Each number is 128 + 32 x the weight over its row's rms, rounded and kept within 0 to 255. Layers, rows and columns count from 0. Numbers have three digits each. The size before them is the row's rms in percent of the matrix's.

# layer 2 MLP up, 512x128, rms 0.128, rows 122-171, columns 64-127
098:120154130140175058130156103105093095148124089171167109131166100138118071109120146125148082175084137129125188078128146104121096171141161115170156152140117101136099143056093117139099134130120144
076:136145128062160106105126122135050100202134096207172111151106125092139126147173150159109162166116102068154149129138141049093104150179099149148148125151104077155148149127113113124075186109163170
093:158131114124096100077114114193160115150091126110156131154138192111101121098117152141148110170112082147121142128128119135095123218142131108194151150070154098185121104123082058135133129128126171
107:091107176160084088122134133163109094144121123132153092123110170099128090088119202142129197126129158125157157125116112069106127121115132155190168100127067172122212164107097097130149183100153172
105:112150116134168134127148129085067114096130087171201058109128115124107137069172129190127132154148120103186191111141108088105095092138151108155123142128116118131138108080133030148090143113115099
074:101130138122130101113143134125100080157115087166203098157111173062130081117125134150110148135122083079196132086108104109113114161139119136137165136165142126131134147125097150069107202108166145
071:078080144171135100119073120141103084194109096121129122068139128149069111110144142126158155148137144059129078146144128104115118112143131145154155110185164123130098160080117133202089141115125124
097:159145157102123123097159110152093118117133107206178089149143099118100080104159185149147149129092158066143139121124142089181094135155151111177125135147156087141173161100091095142094134082136170
118:149144094136089133128108112134081104113132148187170103098154162130095131079117209123127157148128126120147112080135158159106122131157131104214137138099077169101133103048075050137094145160119141
105:135140112123112104117101145136121121132158124139200109153170152042124089158066126157116148134091140086153146111130095075096119214111166149217155136156084109155168169135104140163105123167095129
096:139144126138221141045142076142111149167147098139160190082117124087131140113107107157161116189113121104145164098155169137115105096212174168078115163163141099179153102076058138111095169081152161
092:087139174110175096104136129122144180126089109160102138115155149103110092077123172149115178138092155088156155153142160167112089214144145086117161090117132161140153144099144119115139070130134052
082:102155115108140137112148127137070141133140070159196111119148125163151107141129198112164120156144196100198127101100168117159126208147094180175084053160122097097124155145092113141072088103172125
099:044093127100102119081110124205121080148126093125138112141129157154128127080109103157109113153146164139143161184107143118066125192161099081200178113184116171120142119151133139099081091079145200
103:097166156108145080119156103140073135160116090148179113155084165099111098085124113195176125142127146104165121141135138095089126158165141123161162132154134108186185162085073136167128169099142139
093:107179113137125099106137115114037090166072078163177157139105154121088110131133129143100093118167132018134145060148203087109104162157149104152158185091136131152148113062107159130118170097158132
089:114168123102161081106111089120118108136118102175180114183148138066148086113138171206123135128118151059193113118168145091154081184130139113163140166154097066139159147114088112133116157110162126
119:110098153111161149141060129130138105144127134184159104125149116102091072107121145135156120135058154118172112209139114105104110163116122102154122131103090086135105170087127079156123152178165137
104:082083168126152115095103126134180097096093053160169125127153195125125122144121173125150145136091141119164147127154135142140069136108142134155120134086118138155141113107106099140119120155200105
083:110107125069127122102105115082120141107099147157151113157119113108095094158160123171148152084137094136124158068150119104095054141106145133115104123074114115152127081150111098153099131155148158
116:158162108146148101122137084148136107164114103192195120150109149108131129148129135162109166172148119124153141082144171088127111153175141150179112097180106099077144150090110108129119155118133159
099:094091144142081136102112093174106100121130167158115133158168176142131074125146136111185121118105162117070086117129133069160146168149118073124139078119125121150180151138109119157104110044106141
118:132119105112095087121121138138091140173100113117144089125109142100135073113116128145136164164173114075203165164156097129112170149076146126241168141066095091135166149147116107141076115156095147
096:157133134127104102066095084106063130163135089192179101126115130093131099164096101140182175161138104102128105124113119106151121114184151113132153142127132129129148136110089128142138155064140133
102:127096156125128136127134148151079105121135088195184054108114191091138113146070118138172175139077153102127148109142052075095117156175109129168130135175108103172145160092117116143115157083142173
095:135124138135126113158094098189125057139126139130129097134148136140093094095130126212114161126079125163106104133071145180101200176090101144155194093101139165122159117068108108113117144040101148
109:158126141103152121089159098171126124101063077161125123152095149113130103168213167172143131158133097080065164153128152083103121151113174158140137214124118124119118113063132134128124099164124155
145:143178089145134067117076123162108136097148148124187121122126108073036104100109137174151131165136123000167196082178125140142108192180121111190121138162136109132138133104118110147137149127089190
084:083106169140151082160090119108103107117085094171130129141132142158094095101156162144146089144102133077128159103162166108108082108106121122184154235085101116147152104129091117159119112114161134
061:139174189078121110125119122138176100138113096151099098167143152138132116137146157104224109091125109098172134102153138104217075144132172107154117164146131098159116104089068122104102120088138188
097:142125147105139121130135114123103119117073113165159060174085161045096134163168166161170111130140129107106178150098132121127056138157160177127135126153119144171178157077109144119141121122093147
110:145100177159191057076116088104109124100117083165158069126137129074086077177135127140159110125110132088175139106145132118096087152144193111130152092122113084152121130092109124175097097166110121
085:103155162100168122109122156152107090156129107081160111100113142149080090097155101106088145128098171119094174114111134096060095121156116155180150145134038108180126159098110123126111145137141173
089:160136127122161105104160102133127087167105072172157109129131171106118102116132157205160127139055180073208125079125199118137076140155138108154157134129114119168144133043095158130139140090149137
092:077165084068157125100096144125126103130140088115134088157204138076137060106133192095135145196078139157158173154140143169131161158087148186127154160133116152139144121142095126129124173151136103
079:134109110119098070153139117087046061103096118129139052076102135115094050142138212126173148107168171122151177132181093056176078104155135134126129120129080130125095107120144156169088159158106155
092:155168145107155087096145092131073135117115126174149146127142135109093097161172149143160112145067126086117181114149136107096055176140157116139129155084083096176114133111102128140055116126102189
098:131161066134121123119132089127158127137095109120221113086118150139167139131139202150110149111113160054103118128072174147157090136178186123114134142129109062148090113081121097104129130085137191
088:142095193108122084113156106163062119155127083164173109120102164141140114104143175125144113167069182088146140107149125093143088140168086091160175099148142107209129104092085093160098142059157171
092:110086155123141053077126095173078108108124080170206097119131120080133115148130147130177096182098131085165100107123160112106108137179152141170152222064124103135171112109103079127089138099145141
077:057090104131142144095077135207105100157114130116139115166107125115118114120152114132146126172144144090119184120100105093113149189143143117179192162177092172095155127122119142111092139123179147
089:118125063119079133124131113134133118163105100113162136145149221116140154145164131127131166135118163115098103085116156137140108116212162121119084107161139116066157103074133138118083179131096108
116:111146171087156112100096138145124110145103100074140084091113154131109064151103143149082142135102195140121151146112126148116155110172120169163181100150043106152080149046105137094137117142129181
088:139106178144120090091152105104115052150116076209120103103129104119103090125122177098188149176077180107186165070175197134153080147130163094154169148077159116153164120101057128146081141125109113
108:123105111135164069143112101104098077119084121183175115116179197134068098132144188095100158090103132177134114043163140139117125169097162071160126160114091146131116142060068133154141143132119080
110:111084208117137132183099163107104107108124148144148113178114110120095071107105112106165076147150171090162074186143067131125102202097141138173184121086118173132124135149107109176144152146168165
090:123097235084104138104145106190142142176124115150156097127164120182110089088115120172123159172108114056191098123129095136071117183138181173116207103098108171181084099074142159133169113126143072
111:114142160071175118073142133139128131127140053130136095138165115126123077098104165110186162157086145162138167182169150154092129182123115117138099154133127154164130126152115120139099123096191109
130:103101126145127137085138100115134075123145111151194149152182112117162146108078123146127133106118197110170117148143150041066099122128130139141158190133105075120136101149106129155120147133107103
089:131141126133168108142156104111111145145099047132139112129101138083138087082113171163123196131120131082183148136116152082107117167155135150156189105157094104131182150115108129097107131101120134
# layer 2 MLP down (transposed), 512x128, rms 0.0925, rows 122-171, columns 64-127
096:146174111102127107112122097128126095133059099127136130151143160129094073125109117128150139136109049110110085141114147092159155146178133141150152112170151135081138151102114149115111166127116112
089:140150118080154103101178168151107119170089106142204098146107127102117105099126154141071135152125095088116116116109196113090124176150131157171156157178124127155163151103090136087088131126127149
083:139148131103188121148166113147117141192115096154141074137148121135108098075130131103140159146167122107131099103073144145199151137105124139130175131124125141142151072099085127072081129115161103
122:093209172050165106093111142171106090150091118147144149166164115128090084137137113127091168143117125157150090116108145115156121133150184137147195120098171130078157152134079103131166174086141166
091:105130123131119132102083166196133122073091117116121130113125137096093133136103140102144164154108136187143153166077140156148105161097065156097073114092078138154158201124097187119143083223192136
095:126170168114155056120128147151110126173105077151197092138148125088118061113149153119096130118124126081163127087106148104106115157142137111152211161149147110102159159114105116066088185129153164
077:144167107131121114138100134162146117144124097150090097200168158179086158145118063095095126155118155125132073135148047174157113146127160156117100062166159182184157131174100172088104088105057123
105:144199153051073095075138132137123128135110133143163156140127143105110093127133188120109132116085109066163095153107169082143158177126162151175133113204201124118161090109076076118115167062117192
115:146156125171059085075155188175168154155135112098126129128130158142127162116139111127195150048092145124098148152110170134119132138129134169122117103138110136130109128122105098115118059096156150
118:119163090093167101123155153115128124133155113070136096120135135108134084151089150149117169126105120168096070133097132136163110206144160156171108118184168145053167169126071174060125107153140119
089:155125127141101149148125119148147052166186108118094174138119105131180167120090077132123166117118097115137143107104048180122133124107115179142121121104096110140133150128117146143120146103089127
093:146084155108095127161119097165142125070072180142058114116114110125091103126099159138114128112162115143086199144147102201122124114139129159118157122063116140182089124150127161142154086138102079
083:113170122100155104135152162143154108174088080164180092144112161111095128138141198124122137106131167091136099091066166149094095171189083121122155101134119121097183144030061102088089107109134111
102:086054128116115113097118127172138160148068080109116113146127135173135190097146152172139101181140132139150218088097132137098135167127088078110123143144102132135123185132099150080121163080139106
129:124165143074173082166190145180093189143126149130127127150125078072087100109098150149172088176115149136169148129103140107128151137160119073133109171142144159154155082120143155083135168112125085
084:133167183084171148135093172129128088125089080164180110127101149111128100149157129127105124117084092077125140109118149083132082182196128051134173112152151128123155158129124215098126198109221141
101:140170082069192088096182148104147125171166075152197122148125192127136064162131175119096150115107126081143170100083136104134120122172164146181122126200139106111148134066071143067099142092111142
106:098121093089143155173131139122144155132176120120132103122139100125054113149098179137103132096099111128123155147080131084060120115130110176172118128146134060159105180174140039106150088103147148
094:156112126146109188112139074159104130161174102142118110120124164097121127131138122164150189039120143135138156120125121154094154177139156145112227180160117118117146111092075097052112127140128131
070:092177113087144113146091172156101146137153100134129142168092141153181073119106126139066162117094105178120086120094141102104110147160124112153136112118127132158189122112094184067107084105108113
129:103114139174161167141134065119123087130101130140175088124129135104138118125146072126134125106154128122081080145125181144164042151174097145139183139137113102147189180082145157089171082146111115
087:141083131135155124173101124192104121134120104125088140160120191125136125115094082149149160095116115115068138135078122142149095125161077070117127105152107186155092152162136149106164123147122090
152:104092137101197107139128157132132192108112155141071125142130146052130088111152154146155168116126136097100154061118120088119091113138120084157113133134121149161115098175139096124125131155135107
094:125161147088142145106137152124074109144127127157188114144113134117100092186165173169113171168169133102127105062105161104095115067146143165159088133174149149122146094074123123054135135102076137
123:139169173075103097070136163183113131141100142128105104111134154111126120100092120154167098145111179157094144103090116121102180175128117103197101145181101096144163094130125078103100100091151126
090:100123087131168136160156106201122173135136145079119101080139167123116070062107140158138139096132117199103104126114106140139120116112152089117095153152137154101102085174157129065136129127120109
104:148131070110154123106196133174141151120205129130119123149085140042170103126150116151121099125106139123098187171145177129138124107106142168082143118127053108147134135071127148076053128132113116
160:188103176108155110128118109125093114082117114118113132068082147164140123188110150122123126144176078106121120114116170155075092131210151129162139120074155109113138131138120133133142098093105110
071:124150141095154107121109127148092116136086121119117164154091094111136090126120125176125153138129118099182199162124197104102113149104155139159141148155135134162160121053072161033126172104188136
064:100218114115149130150148153157203138195139090126108104202177129155146164132118060101118149119103149093127090106109119113140089125106159127129141127129102100169167126058103115044131086109117134
072:195165110107081108117157103165145136140142131140162089122142090098125119135120099126113137107141137077095114158070193148095132106175116186118099107154158126157201161081086118117139133120091163
105:131124177110139123138149099080113098142087169150117081148128117090111174153161142156125164145064168146186132068127115164118109073090118160124190153126117096197137102126101141163103169076126117
090:142154167073155100124119142154131115198076111154181144154114130089096076110150135142088187144106139093156074123138135126134136154170129118136221119135102124153128147121085182100077112077188131
084:134157059089200089136128131145126120154101108111147093142120138058114101112144174171130110146104161095162094066091158144145108147168126160136137144214139133104191153062081189069097130135153155
101:111178134084163107118139153171132153099095115141099062155133120045137054146132163110188100184106143122158162113098144166161165193147127169159114148155116122118134143169083096071124171132157118
091:158153169161207102136143114083166136064175142153111085139164149066145132138166128112062125109135133124125085102118137109110101090121138181129099142146038143138142095168120139108178107127081114
091:132119116080167090116158167150085132153115103102102154106099145109137086099116141121107146134074107116101155116095175109153097193140164143147152086139108111152209151103082138041123126145120143
094:128110135129113163172115124185086184112119112137148131099103121130143104145144091111131082112126057168144098113096146158140135123109127144134127161141073055102098134134136154143072131134144184
074:138128174056167126107179106141118105143056120185192150142144120167140122157142198116120084144097187063098114139129151089152127156127107128140185126151154108149121102083103078112146102109136126
057:118168161113148137115118129121078086101112106087148132174135166138126146130062124095137097138083146115121106151138145137142107076176118111150169168168165064056195081140134166112162082126131109
088:062148115111109110065068142190105077157112087108147083184123138140110123104125138157096148165155126130138145101064193141133143131150121126143183109159090138136193195082061178083110144103128163
076:106153155102141118148090154123207170184072120112102084166125133137145109119133096149123135155113178078092159121074092183165153134130078140081096076191136165094203119078089185068119112074136178
141:108139130105192099146096112170111161167133126109142133104070111123124060129112136083104166123125138093153081158122118170130126159176103141149199127160120130052136105093148149119095118147149093
075:088150135101189140155091130106124135181081094130161094227084148150099130143115165124080142157096089120128164084133134145089181159141149122145149161185142149095127147106107136102073115115131109
085:124075078105185102151180152094132134108178116121108128162138192141124134142134104163159187052137070177111167174128144098120130109092098088116102155120121089103106149173125143100148144107192110
110:102150139108120177164086162137121088065125123138149106172151093089153123117118108121145139107124122140126078131108121151182124120135146144109147157125076095129119110116154136085060140161144154
108:178076186116054124132113079147121147096111115139179129090131116127114101088086156143115137120114099102126162138153086199091129157092136134128217105078106166163088108075189146123176092113133118
108:128122172086129117146138103140139167092085124108047069121093092093154119121123163151135100156155113153109175113132131161104161171141161119148072142132127154139076163143096117109158123094119093
131:139113088159080136124058133152107125146102134098083121047096178103157113072148145059190108141150130129167152106118148121103105145100122091120130128089068119196109090102157142177137109165166160
105:109153072119159099093166159149173194138093139108110161124155158103138099128142138146117161163101121074152153095125118082134129148137151163145171126161126128120178112068076103110072163126147152